Weights of a small GPT-style language model, trained from scratch on English Wikipedia.
Size: 17 layers, width 64, 2 heads of 32, vocabulary 5396, 1.54M parameters.
Each number is 128 + 24 x the weight over its row's rms, rounded and kept within 0 to 255. Layers, rows and columns count from 0. Numbers have three digits each. The size before them is the row's rms in percent of the matrix's.

# up: layer 9 MLP up, 256x64, rms 0.272, rows 104-150, columns 0-63
# down: layer 9 MLP down (transposed), 256x64, rms 0.255, rows 104-149, columns 0-63
up104 100:136180117112142116102122118114173130166101090156138145161085117123128106142142126166128108154130163139131127122140152129130145140128139168136149110128137122103100123118116120103092089170061077
down104 093:133081153130129127112136159151141121169138125164155150134122095161136120120093188148098135155111112129126096117117132081121075116157118111100123125111097137165169108148156114121143156098159126
up105 098:141156111126147107103193131172145141109113083099131123110105139139142156129140173133133088133119107135094116140137134149178140087108106112165151128091118127110111144141191140151138120119155131
down105 104:118122128137117134117113093142122102078116105125105167142125103126158112113158136106125131084149153071132122131119103104118112156177078108151067126095144123085130145134138097148104124157137108
up106 106:125126123137115100129163150151120098158143136120140094101120145154100137130086109116080114128129131144122129102119161204132098121151144157123139188121171145154110162160137144131108092129155109
down106 103:096156135109133128111118184158087155143110167137111141109154124125108116134134125123106158069120145097116134095156165148132130123108133121162143098175075111095135097123125130143154121092102111
up107 082:161132128121125124154148116175113090158118145151167155148136111169150093128139103163112128146147119127143153109172106154135100117185156132145131147116149145132087138108164119154089098146103097
down107 087:147092106099139139095121103089089140141149118117111157113158111133115082132148097098155205148102118099098135145124131120146097111127157120110106111155125109119125150146112127107109171109129085
up108 118:159159126111159109106177114139121091157119155102122068132163153123157098123109099137096124133113100121141081096087160142157113138158145114157138170118157156137116114129113139144105108127126104
down108 111:116137135092126176101133141095094136123064128101136112152120116130158111110118116157153150126070114142090141130109091116155157140089143130097127128140157124081125127122097117093140141088102131
up109 096:176091117178110118113160145117137120092130079144108109141094079118134103161132146121101132128096130120151137141119183143126117125131124145142124128139098163099071121112108089121157157148116122
down109 096:131142106115098120157099139126106167129139152128092124100170138143137147114157099116129156116148100139078112091116178143144131128116112116145089117107099170166144130127167146166148117175102104
up110 116:135100079131150118107151119141170107127099121155140122129144122133114135131151161119092104188096145140110091107139122144161115096167102177139135130140140142116120165100091151100133084127134086
down110 120:155111108132131177127121120156106130105128116187130129126112143102131118075135127090131132150116107149161150168145166126142110132103102091127122119066111134130114146123171077174109123139144132
up111 084:130119077153132113129123120120116114156129120163122142125122104096125159107087109137136104140158097127145162073110109132164083081161110107135133136127120140084121167123142100125101081144166153
down111 081:128080085133137156125175157132119141162119110137124150165141129118113078129123113121181138139155164126111124135145099090134135113120139106093079097137137124124110132143167116188139147088126132
up112 123:123156099124111101139164193147146107153127123112127118132114123139117162090084155139151113127102134146150113129144127127112127130157118178136133164089122160135078110084094101086126129144110094
down112 114:131115144158093141126078151119091140149135141111114108148100127123078099127114122139134162128135144121087158120106111159079160144091161141147135136144105168134088149176100148116109152137092124
up113 088:154112135155109115135135115134148122108112106161111082142092146138149092125133135139069115115116123185098156125092130109137081103115100129125196149124100130161131118130122128106089154149137154
down113 094:052163135170155101142160124118145143129137112115110165114161123129150116114114142145086130178101118141163116098130076143104147093146124149112128117126092143111119134130142145102118154106151160
up114 107:176076109150095139075123109113143108102155143120093120147133097135113113157156121145085107150122117139108135062137133120122136125104114096147179148117141154152110148140115120123160145149095118
down114 113:146105119140117171130125103137115146118163112134097129125112142141130149150139145131159120084092121112138175139128082140111130128064146140122117161096084125095143099078082091126103112148136124
up115 100:143150091129104110107148155128119100122156169078131099125126116163174132113129186128163110151145129151085128132133155191136112120101130154144140103138149139150097118126145138123137092131136081
down115 103:088134104158144160126137149101161096161167167159153170157135112121122130111104084122136133138125134134132135117120114112108094094120155123160115140157108150106149139063101149134111109140177143
up116 084:133154119169181153124133142111109126154143163129127117188152121131132151136089119118092105139161142135110100102107121153122129118157096135184126147071157101122133130115120119144098128130094086
down116 088:097149132115136097116143145104112149146110130146140100101148080082140129121152152108152137124110156137104130057100109128104119133132146082094137157119153116139147135102098171113124115115139066
up117 104:164147105123140139133123103141144125111104075139096113137120126160132083111122097160104122115151133145151117129099129101144121126109124138183187101131104131148094100125119096169101113180090137
down117 113:157138118142151172127128112130144094166114137096127107081153136133149147114101152129171133146125136088128150178139069119166151116159122103126128118140077113116137145103094162103151112122144101
up118 114:152150078111138104140130149150165096156127157100143119153083150160136168109130153126104091191142133125130172154145170154128132145112074137138124144093128144101127127136145149124153122115129117
down118 109:150157112122105113157099100106094098126131101118117083111153139088128103125158151108126140122138101139117128141133147121092142137148062144180115095124128147142170092170120158085113115144139120
up119 105:132104112169153155114100117137104131148086139117109092151124139148158104134144115120104083167116142157153081104152119134151125115097129159144147137074084170135107128093107156135124116167128134
down119 108:111109133141154093101148151145148151156134141125155128139080122169109119111119159162150152141149148153098120126109143108073116112088150125141128179131127091145160170131120113106141181151137157
up120 116:138150117129132149132173169135129104138122152113131119127163128184135113104152140126149125105139127143146119131127133176142113114160101153178137131171118132134089155154168087118123088194145120
down120 126:166102097109128118141150104151112153153124104094157139162121056099128134134178124106133115159121118146116129131118154135120120151149122105090124107106113150107113130110174093096119148164085102
up121 120:137096127168129154133117114182136131144120099120101082138099133099119157127117133101116117137146147132162074133151158120133108100133106145139172147140128130126107167145092154142077086155129088
down121 112:153110133119130152132118110114108128119125114141119134087162126147112155114134087173141082108148150148118151145079143118192179133115136112099077124098068140134130110132155128140156122117144123
up122 096:150127158149114120145166092134155124119085097122147102124149121127120111112136110120151124127112123164086139123065116161148119108123134102128145183091173133147101152114138111162100144185128114
down122 095:125125149118162143119098175132114100134126100141109162149070168136133180176110135114151135139116149114138107128097112119118129107139157139159128117184094083107087146121157135099126119108141124
up123 101:134093108121140160073150097166152113155131140166150104102079138160082130145107124146114093168136119152116119104148125182151109093108123137133148150132121106123110142121083132108150147138135144
down123 101:065132152163137140136113130110190165143091096108120116135108110105139132141142117105121126097180114144134112133098101138111158097170145110108127150134137149096115170119164129100142138122087135
up124 108:142105112136122128128137176170116076158124152149148114135113129112087097106154139134098120138109139159138102117135102156108115102139120131134164156152112111141089170106147092103154154185158146
down124 113:173142113121107135169143142129128138139102146111049099139168096113090145117101146112145155145124145155084143136158128147142128092143124129149142083134091134150120093103124095091109122144125127
up125 080:111111084136111118072162098131180122122135134116144125127105112128115133113124133123096128175140136176191077121167110145108126085115127131134131114148119121090106145158113154122135110153162109
down125 076:115141185137116137148111150114109078130122129098130124168138166166118076125131113125147126162138106086093166113097151140120131134138133137101121116090163062153140095118134107132105144119134127
up126 102:131130099138120109112107131156115131156137124147123120113111089150108166136107077140135118153110124128196141142161147140137107093148145113161146112160121144121097145118120099114135140222135128
down126 103:097124138185164120104103126154147108140113129165153121155139118122128130139111151084135110108122116140095156147126095151112125085100081144182110114100147077120126123126123108168154105099109139
up127 091:144127091110158124105163113140158139145133119108143081164128187180115118150125116134127139123121124177117146097175132146122112149155165167151126122140157163117106157084134148124111135154123104
down127 088:158140139166122168127119132139179120145134115113125165138127119140130113179117128122124139152123113108185150175131105100159158105127087125130133132141099149116120171199133153122149142157156135
up128 091:185105137123113126149169088153125118135139108085115099146120140134109138097151095121113131107142146158112123152159137134125095138098156105153136095125145120155105159136107115162091103132060100
down128 093:120130084130088138103144123084139125091142124116113140118128082149121150059155156142123174124121138116127151146126090090139155179152126103103096101123119112164106084133107130130132110124109123
up129 096:147109103135107164092147101151122131140132112122096124160094146143110110122148123124133119150138106136176117086160148112170097102129094130148160096128146125117057112149086140111172120136122100
down129 091:119107131168113149131096151119158143117103127146132166094093147117165133142137162113149141086112140103145129134124089142114174127079118159136078143136104095103134126159121125094136094103166158
up130 101:145152074113113114147155162133102093121116131130155121110114084107124151120106106096127131152146129114139113141116089181149106120113095131160163169119140132178111151123156086141140157141164100
down130 102:110110143098149144140141131074130137112077110162144119096161133107138098151134169111146084084108127100135145114132104106089156117142106112116124155156117112131165132134134173145139157105160169
up131 107:135109105125122119138134170149104121137135151193143096147113158176129177089100134107163086149141126134128108142143142133142142111180157120138149116079123154132125105154124149105153157157107125
down131 106:137137125128140186140129103159123119106148145136112145163127143133135123168145101140119104143119134121110103142136195103166176181077126139150139128132162121092149129128133143159089121129100168
up132 096:149133131144150077136135182151121110151074131157128119128129143138105141128103144134152128139117127121146123140108138178142126147143095134147154158084098082099109153085156121159101138124074148
down132 097:043133122100153133136125151096097095123142124111096092115093132107118107113128138174113122124136134087107140141094121171100136129123120125108156136150155148160135140121093178133133150137114162
up133 101:135081132115122155128112118143117133170143113111150077119113116133155176131149111142102103151144123130118114101117121139183096120122088176143167105157121121153124147166097115136133097152122072
down133 099:137128122114108141146112103118105141113161128090090113132138171099128159121169120129111135174120136098184097133117185117140118153105109074105122118106143134127062128122148162145111130132121130
up134 101:126128079108092105149108109111119107130143130126088104132109117142104142130149119109112061175103113169120172107095128152156132112110151122155160149094108115145151118174095129107122091125132138
down134 104:107094111146168119139110124158145104138132152159174144122129145116125112165088176118138122177115112104151130130120101090070091120131143139084073110117144146149142113100118122128132143121146099
up135 101:156124154126140160151136143117109118166128142108155129134094127135137146092109117115143105102155125194150160112116199154141148129133118167129123119127153162144110123168100130070158103123111116
down135 096:125167122144177134126096166137135091134130157123163149104138103091097107093129128156108154111149160151158092143091161133163155112134150142119104118148161141123153130124148127165156117158136083
up136 103:130103107157166110108165117113217133138125117147172127115125169141115152108119103151124130139105156148156119124136133133138094093154152138137175156138146136114142140131095144077162122129135131
down136 096:165135141153120139105114142086123148116156134140156147119115148113110142153141095127130190126160157154133156095115076094133145107153139082128146135128106087129161135126111167162110080112143131
up137 100:128112088127139154115130129164128122144114093151137110165143106138153115127134077101142110092096107134123108093085102115173080089155092132138156157129129134130105142164157102130145096130140089
down137 099:091110100140162152149152164076122120111160107155109113128158152114101149126137181157122119104172149105137129116182112136106102118098144109120128106153125147111118141099090160138136141088126156
up138 101:123132100155116137138105124121161111132105140115126126122174135156096147127094144169098111136152167186168165160139127144180096128147148123140160131118147139107090139155134156095113098157152138
down138 102:099128138136109086116131116074166133091149124152181126089131127112179137125142098131134107166104107107141121139114107087158122149154139107152135148087157172138089120106104131133100135145126142
up139 100:172144152140135141119132111184155135181112087138170091169120136120156125130118147110083090131129126120118125114074151152134160130159153161144131102141154113119117138133121116167106101148148145
down139 100:122108118139118124112118182138139136144151113126150126139140161125130144128129154115172137127140138035115173124132128148153140175073134127088120145130119108167143116111115132154142137148105176
up140 111:139132138144128097124160117126145115132129091146141093189143096156177134090132110136137121114164175137135102100153165114088145106130137150166130129151161169115116158142093101133116142149105100
down140 109:139144170142159105099113158140133140131119152085118158185128140142117142125145112113106135170144172124128089127069095159113176137146138170123114127132133109093139115141147092152128105122099113
up141 101:154108130093154081147175136102124113145108148109156120135109123115148117127150111163141132140149153111128102150103160155150153134131112172142153188136088135116122153136116100167106155156076119
down141 099:091125107107166122125125151115110106079120181112131104124111145148155114139124118080104110111184152127120143139128149126128180123148110137102132102095121085106169135146109091109158154128135094
up142 101:154127140094129132130154152148129110174096107136097117133119148109126129149116098166082117123104115162133106162104153135097118157122107149139147145108128097139058139129153081102091124141092159
down142 099:065136095100149098128115119131086126135160147120081100089161119155124100121122110136112188129123120096133140130123126133112151129146151133158136116132145101175138123160111102142094136162113176
up143 093:117147112080152118095098162141176106130121148087097149094141115137157143121144145154128118144148110128142114133135119162146076114083138113133143104142129182146135153138092129106165091128145090
down143 097:036119141145118128137152103123163119119117113147161118149148133127099136131117163089150124111110092116077135173126118143135120130116121118131109110089137092101091136135134086125152147094136153
up144 103:132118106145137125094122131120102128108115094118136123099100179145165097097121118099118127132117139166158094121149126161119099113105095160151163131132104123080101142111118135109098136159056107
down144 102:087145120096111094133138158131114115123143144130112107139140128142104156107118155140111161172131129100135153132119185096112120107084099103120141176108173151162103116133142140114107172158097158
up145 113:149100097167100148147099127149131084151078084108088108107119135119140135079123122155104124126145167133113127122141148133126102144115146111126146170119187150148120157174141114133113122155098121
down145 105:145115110148149127114151177158127155152082106170171106143113091131188132139118139122127119131101130116096182134133123130128136119121140092126129137116121135089137112138100112154180111083154162
up146 110:132123132086148120135101123113128099163081126129090136139129120127130126076146148168089107125183136129162147158183144137129096126135150186144146126150151147134151139139115083124101138128143101
down146 106:122093149135103137113150139121131129063124124115123136098122153126114146125137155121117169086101136108118121142149092165089151090128107135170119109107076151133149125079162135101129083124143099
up147 101:146169088108107173126132136135122098134145143074123112116107147114103153114133142127122107149105111126156125139116132146098093167164118114143142166144128104150084167148119073180101127142104140
down147 098:115119109119132123141139112110139152087125123114076126112144156133168159122078115127175153134159109162110135151096135121152154174113129094117171134152101117077122117135149114185141133155119137
up148 116:135101117108120145109102150152150123177109101115109118138160117148100167142129137101135108119147095170134141145113110140179136134135124116140177104109181124134104179148120124112107118193110115
down148 114:096116082128144104103134115096112103129165156129151150132089159078137138096118105126121159148118125149111140113151144136135113183137132126130119075115159141160115124066091173123115117139113126
up149 103:175177111105123112158127144113115073099114068123157130149156151126114150132122143135172120126161111126111141112083148143140126150111133161124153147111123154090133154157124095155112084149136126
down149 103:046120077151176155112139149119110161154092142134114096133130132126138110148106143103093136154106146134128157110119136104122146157142122135084098120118144118147135133091143134169104134156108157
up150 109:134095097155130172124148137149140105149086144120098107120122176110090153113121106088139092127117115172147133106111143111145127137126128131148157157126161081117110122173147120103116101157082096